config.yaml
norm: "rmsnorm"
norm_eps: 1e-06
positions: "rope"
bias: "none"
init_std_down: 0.0
lr_head: 0.00618
Each number is 128 + 24 x the weight over its row's rms, rounded and kept within 0 to 255. Layers, rows and columns count from 0. Numbers have three digits each. The size before them is the row's rms in percent of the matrix's.

# layer 4 attention key, 256x256, rms 0.0622, rows 79-104, columns 128-255
095:106168122108121093070113105100159104118141121124143074136128119142162102103112095163104105110086116118136152133123160142117121105097120188115107136121097156130117093106172170150138077154112101145135091115106146088120149118072119143128142168079154124128124101115117134120156086098119124093157165142111106124100160133132107124093134128109149158158153112184120115151171174139132137135141
097:142116112103116120114097113108137117149145124100138167175133120137140185134149104144116116130157085128117141127106135118077096126144132096106128087102101128087127139138131129117142137111117122122127112177162117089122152167108106104113111120172144120130129126107078155073123146129149143154143145171147147115107125146132104124093140109116112162162112130163142126143135129165131135170166
096:175107095165105143127175143113146103119121146155104119128130137124147154096100111105148118106113153090148122138172145171133146106121132156137143111090068091187133141086119077116121097135130094101109146129120121140135143160112136120142158132110101136121159114131114180145140161122159144120136181143150169128127132096142164173166101134131098108139096163128137152145097125153127112144136
101:101136161156111153107117080107099118155124141136189123108120134144143111123131099091101154081118123120131129126150123108106133140125135125122144128148156153118092170133125141099095127141098123107182131158178100131106104104153137131141175148124118161118110109133139117109163118076134135174088085111154138158153129148050132161141126122152102128113138152085081142150152091125106128127121
097:116108115144141063151106176127110147110138117148085179181154089163127092142165099099093158148130159161130153150124125141115100119095141107082140152098097142149128125139141152102108119108107172119154116165127096129146168089118130101100127100105093115128135155170093125135139127183140153134108104106152139149101143114153121067161131124122140122133133167161150126105145102110119127097145
094:188128078123139094127126094127111084085115158165102099148109126136095150126112066154128161098128112111096122112132132098145094139147149117105166110175128112124121147102144104126120092149159157163097114102118143156164113099111091123138121147148182124162174127160117108116102102126163148135108154115120120151128155158102146097140130153128138153128159093136107140139109143132094152124087
101:135118144118123121091126147117129126086166134134153095108164121141099162128135104113123120122158113116070166117118094105168149150104122123156116135146115105151117132121104168079177162106131171095145116147097103120160116105136107154076130122156123144138149133086163122112157179154097166149143127204115132153098111134143126091123152111116088101112147106111115098130132084114127190141111
104:152147134168110135114137115182163161153132090113144067102079124151158134139124148142178131124132097154134143116084111068111125096096100112126126149138111119142052125164119102114127125124117159131104111130106114143133151141124178113143138130129081160136125128085166137104101146087128100144094150143113149125126138111132113104190148118117098162172134108094170124134131090108144109130141
100:129138103138103157113158098139132095158142122112114113129112135112150130125135075127117089085097159149071140086132098132117143132105137094100149164096157118133109115122134168129104105125138106139142148128131090167128122138105119159147126162150149138082164154108125146166123123109114122165173093170107139139106116108124160142149120157103152105136140187142166137073135127140171107120170
100:158139134123110119132152160123145142150121094132150080098141143124132113185123140140125178171089117159142150141150135087150153154098136125131153132109124134122134155131115129100075121121125094146094127097163131131144106098115126164134160126148114099122060065154133149147095138148152139109127141164095105143196131140124112122132148127130139124156139167090119108116097108123126109094107
095:121109113084133141120144173152133096124146170104132119132149089162083156136157130140167095126079082144103115120141107170099162118132159093127127137112168128127109132150085110113087098160124149152138116157198107151110159140108129093107083133063129151138099129123151151128079104102098122136127111135108088108076114103096095147125117103141153118134094141127148146103135100125120134106106
098:112130166128093115121169138131136159076108144133142150131111125139162086105159165157138119141151157105110159140126080141134132124132128159153117142131121142136124101164137125136093126141128123137125112076125110064150085150130100114171123145098118146112130128186129126134116115148127117115115148087107107112154099119120108125073160170130121169183140122124105119133103114167140107151099
103:149107105129148091165133169110122134111100105117088102092130121150166129146119148091159127095156121129129082108112181114166134131130130169119151125135144167153153089107098151156153137096159127143131123167165156138173128117117145132140136120119140105126098133096103137147103125106123141163170105100121070102148102128123148151117123110154119112113094115125138151123082137147131092114162
098:142132109141101156110098159123154143088105160106119088108154123128103130131127141099077135103108131130117098129091173185105142161104114140088130091177143106114103123155136128177130097116103142167123119152107127058127152114135091097112147079178151158113092148091127170152118115118112104142134117173106103107100168141084141148161147139100120141125105159156144113152136157100099124162136
098:162095085126107114115131115126128121114094130110165167089127099131161123106108146144100097103105134113106163126091123108131135126108143171126184128118128143095091093156116109113111120116160128159143130099132132105147149171122140142130151118164116140086112110159113141147118131175130125136134099129094137089138133110165147150157132123118124114140122126102111135109116136114154109099143
098:139145116113120122139135135150134125162139101042111109128128098090124098121143127094135169129143111138123076114148160128121134172139096163164135183107116133115137110115141163092141092140145171131156166163058131105115187119102161087102098176114104109138135097113131127120164130143084142140095144171082105130146130104088154148113121105132131156135093103160156112111124121139088095139131
100:159130168117102184147118177161147149131126111147171141103102087107117116116156116105158146116166171134126088134133099091125112093156161156116171157116137111103132124120117159136111112109162163139149120126120141117129167092098122127127134114131130155072124162129114128104112118144164086148123143144127141152109129143139135146107116145135138145147153139127143136132140091155127156157164
074:082152116127105132128096095150144092098164159149120151212132135131142159128147106125136090077113138087096132114121121138128136137149131140112094141178107140156110117106133151119110137133113074124146199139125179128120139129183140120104154095140116148142142162136155135130167104140131129159104086173127146120130116116138183143132099145135101090114168135128120129140157110141092116071083
083:117142111105110146110123128108141117072128121105146101113166119139129207135124157109121106147113140116102093112106113118125123102130093156101118106108112101117179127138133127137149137116158112109135186186124129166084129152114105141089132135156116128114123132145094155144134146182158099156150099188141177095095122148113169114121147115127118114158148160147146146109138137143119105165119
085:113136139181082124125136155091136143117124169143119131140159131097153126120112138160137111148149142180114158141134090122133131173172094122125133122118104109089165097106105113139135183133134141143127147167125136155154113113097107133153104150167157111135136098152119108135171151122126136132153135124150133166130146114142159106149129114105162126103160131158119082133137166093125121121109
084:144120151103118150122131148128110122165087144141161139129077099151140115102153111126130160092108135150119115165157142139133150166146103119136126147173165125117121151130080139135083109122109099082105142126147158144145109160131128112153136104122111170125141120139090144101117111099102163113131127140074095121164101137132189141148124104140119100121103099133121143098081104121144171114142
099:125077112145077139121147116132137152122100111123103153154139144117113146156189142141106137143163100151119117094127152136116135129115136144150075127098125113136120122105158108156148150115141121186109112149114112138157145116132108184138122107149127119172169104153146110143082132172135107111087149114164119146148145152155119127102146165081147109122146123136102100151161113136124106143119
099:141142200127114122115114139129116152102143107148143102157137126174133156149116094120121137122132132120093180135097126097146137074089122127104123134126146184135130133125164139152112161105125185119143122109128155113123095137103139141138148150093140142123119112121066157133111121136101149115139146123082130093130126119113093145142145192105128146130165074146106144168139108098077109160131
102:120065125138163137097130166152104114127128115110156129149085150141108106109121099116102142123106116148107138165150149097163134125123112108102126125132158110161105159118092173098118115149143146083163177144129129105151106133089110166169161171086120152129120141129093112108114157136114135131127128131123086118100109117150135089117103155102123172095113144115077154145122111138138146131156
093:124118123112189129107132138108089133165113127130152148131118137099098143116158149124142097104164099106127167080126113148153136117109170149126096164118106153128128160149147140106152107111121084164086085141122128159151140107111110100107138094124158123103157143139193141141130118150131106108120110150139143096134118118165113169129158127123151157101136131126177119141100118097143093105118
095:095134139132138100124129150129082147139079102156142097157136166095128135084118169140113136108129142187125183144148143116146141108126095098161139113108132122106098140103166125139106137137137131155106140136166143112111131108110118095159128095169132132136116119160196086146111145136166152123063102127140140107147147097157081147102136140111152144106110115125088117133104119110123144136113
# layer 4 attention query, 256x256, rms 0.0599, rows 80-104, columns 128-255
101:110103109141127109123129157137132121150172117123114091140119075149109137143143125098177113120140109172109101138120121160154139126126122142190116124145158142145146156128138139119156116142076135119114113070137150132142137138091116128108120088133136114114117143097082118099095140155106137111113147108146141146135122128154145125094124141149119113110147158109088125106118138092146159110104
096:138146108106144144133147137116109110155155114119131171128105105133151150158127170110111112103113128103148106145122172110086068156165148131163149141127135144103133125157096156089078161146151129134121157166130145113109142121166141129118085119120086110118095131157167106140104110127129112119114132140099151108101125125129129124138139124129162121129138139097142138145153132123116120100150
100:146181150083131110143099091114153108142073166152115116139157111117115127092101045137149101128136149104117140090116110151118164157122095168112169157132151145099109122146137078150116151163110142123109086119128112115118154131129166186116090164104132094154167123099144128161108111118161170108128121093135126159112110137124134109095091152165101144124102076159131102116112103073132139134126
099:142093149132174169088106118166128123147107154063102093143134119105129134127115156147119123124084119093120124154145149107129165141128136134190104127170127130125129074126132094085122134124119136135126113106133121128140153175106139176123106096097137129161118099125153079140111125178145137090127121138119141128141075135100133137113137107115101115124134136121118136110153133156119101163098
096:142130102167133170155157143138130091148172112111112109124113119151167087138114129148133141104124159120181137118149125158152138171106111146140156142116103120138141146147136088097107120130156124100182133103136112119085133188110116142083143078137144122108109124110158135141156123126139142107134112166151140132164098121127098104079077089101134142125134130098123103117132110089135118114132
100:131124095128115133140105087078152090104155145110115114160141156110142099123167170151159146116132148120150099126143137176081093063150144131118143143126141143103107094142145093095140130134159154168129133120135125120067143120150100124141133120119124122104096133141136112159107149127098139121147164114122163106108135107134144112101166136119165144136158120106111138090104123122179116103163
103:145123108119116149147131148123099090136134143129111105075158139132121140132121150094128120179125111143155115136094149127120130097127151107103158114129117092114136187113140118147113123123085138105120139148146140093135105139138071115105129080115160097149146108163111157188136133138135186136114116162154157149153134157199156163115124136104117080128075128157142150141142160101089091120112
103:162112152165154099137147125095099142174089129138107097113138099138121142139177121125146108146156131100159167103136124125128092096086139137107175120124102143117128120087122129123112178150102155128105091129156182121093140121085166086142131147104172136143130150152135112126136098124156147123085132119130132118105092133130108124158129158125102102183103112143142130117138115126148130166078
106:150153119142088125110104142126173159086154132137173141118110100147119142083135105114141091142091146116152111117137141158125118074145083127134124141151136116094122119164135128129100197123147099116126187160112145113103142133151090173104138079155157105102149128112136119102168123142094100127131134149132148124124122145143125083105131105132114110075124102127126140154182135088128132158122
098:134136127070126143113135149126105147161146104115112123185129160134106107155135118094167134094168102153151105150101090113154159123111116121105137141140115166127137086139154126159142185148111140106133128097106095132106125156119119119141114130151133144154134160140115170156120149133130117080124157120100168128108142192188178156129092142108130139140115111077095112130108113128097131136097
099:074137112151147125163162134127159126153077124206096153110138111134133079086111147100124155096143160114124121122099118119115138093150107088124048128145087090127121121107159116147143123111102148141115154099144137150158137140150135131116104158126122096150127105114103110085141113101121119143115098117129121135122122143130112115088115121107126100168150111168155124129137142121083129108163
105:110147086152136130118113137140142158148120166139139145131158174120079162139133090129107102136088111109135125105134125096153100183142123095145153066127128134143119140127143093140126136142127101098112114127098118122069156110171128190124134141116118150099136147161155124131124145117140112159102129145148153164145126115078135176136170142114108122116112140118107089085180106171175122095088
095:145132097102154099095157133146107135141103164118121120123106143092129162102112124161141103129142125140118119157140140129156157130160150150137138126092094097125131121115112155099117119112113129167113144124190127177150131099108147130117116085146139104128109145149134124139091104133127157147158118155115110130102148135134161111109137151136109114107132129109120095146148083126170178111107
102:089154167151135221162122136122116119108091120116128116147139115119072111173108108116126163138118130124160131107127150128126125110158146120107119125133107126121126122162118118144094162085101083126096176135141079104143150097112114122133120109114087154143152135113112134109139111111132119084133156159168120151107112147098113102131121137098140113152122143164170083160204050108109163153141
098:130106096168128104107123158098137143100143110164165136120163122104125174113124084150151146094094142085126138141126093151142162137105139119119137110143075153127175131129112133142120131125116126111101144117175140152168108123125121158133154151134146107081112121151100122165139115140177107116138150114128161133130120143114167160123141177091148111151149147136164146095152160085068126093122
097:119131112091150113127162120123086125122153111150107114174165176161139131145077155147165116130144091104129106072150135133132155116142094098115129054138128137159131140154115109130119106170113106145135174149077124134184131128133162133165148094120096120140164109099172095166133109102128131164157104124139146116147152115148129090140153101169090089112129130134126119099107155085153097130139
087:123113087100088107091162093140138079158140119154144144114140114067120134129124131131135166125132128125150134096131143142099116173131123147135146156134149113136144107170167136117127097134133135109139117140087102136156129167145122112141153086125108131139138103078135162116125170142142121145149086062133130081126122109105101105113111111124104139132090165082082103113108134120125129143140
095:131159152153149134105100079130137148112167119105126126131123146104126129123096097141095111113135146149156151116122155154089128080092134131150116136151122090123105143126147110129153139136099107138113103149126073104082110130159151126116121148078150106112157155144156117174140129117106102135107110157149178103119084116128117100125116116132108120125141143128121152172112094169146125114083
079:133155109111132112077122135144124147139162152135122155139113104178120160148135125145132122091115163097082135110138072156091125098134153138102158079121177149134093131164131104134105081132104150130100138107178140139130173143108074159111179116142132143159150121101081129103134093100098125137131121118108092115090130118102112085088113109151121061102108111091146103101079143144121149162086
084:104140128129135169187140091128128125108128114149098125139110124134111115173184116165108112104170140141122126117175128156112141137134118109094158132106076121103118125147122112099179106119110122086171147132140156099158140128097118102120141099129162122123127085103104164098178118106111134164113184138153132194130114112143123103140153175106154134086102110117094149108126170105109114118141
097:127109137108152142117105137085170138113136142103101078150133141175110125076118135095147086125124131103161105133127079146161150097175143077123135134119125126122130119148122078140124139119098164098123109152160180092091113085100097126157124145168097128116133102119136163114144083090118117097131145135140124150100157134142137116143150127150139131145109067163124119140102155113141087144115
093:164121115108161136113098133114116153140113157125092144118130113127071099160108144101086096174151126106148138113178099123155187121135106130133145141108135107128102118117121151141138113156058146134140113119102112147131092158134134152186136124148129120135129074118100162122133124094119129123137085137164137133113123106144159147149159121128160116131149126123127102095102151132122088099130
091:127079109147135131180110143128113143145133143141087116108084107151116103147112109148140167136131127084092149141118122119145092098131163119118128125140121129093098131117134153123086125105097154154098146120148145123098124051154091117086156097170153094132159115098160090152131130153145117128107101096160173110148148123121102123119144104153184100132107083169134107101138144104147125157169
101:145174152173124130110154107112134121127060149117114121172158142097140149158124132160138174162078117136123117085101169109146107147137098126164134127136135079154128166062158146121159172139144162115124154105149134104099123184134154130149102110161149099160101132150147137122083127129167105147138094136103141091102117124120165100143135120152128112110115152102126127091155098147152166120097
092:130116149146079116145116122098123107124138144150081150123124136124129120103119150142171162107153164097160092149122145095103145125112147147153109099125154151134143157178138128123113113111095138101132161104135112158176111105131090084078123108136163128134107108131073137129155137134166093131167103114140163111131099116086128108120136147150135153110137148129135124099112128188101088125149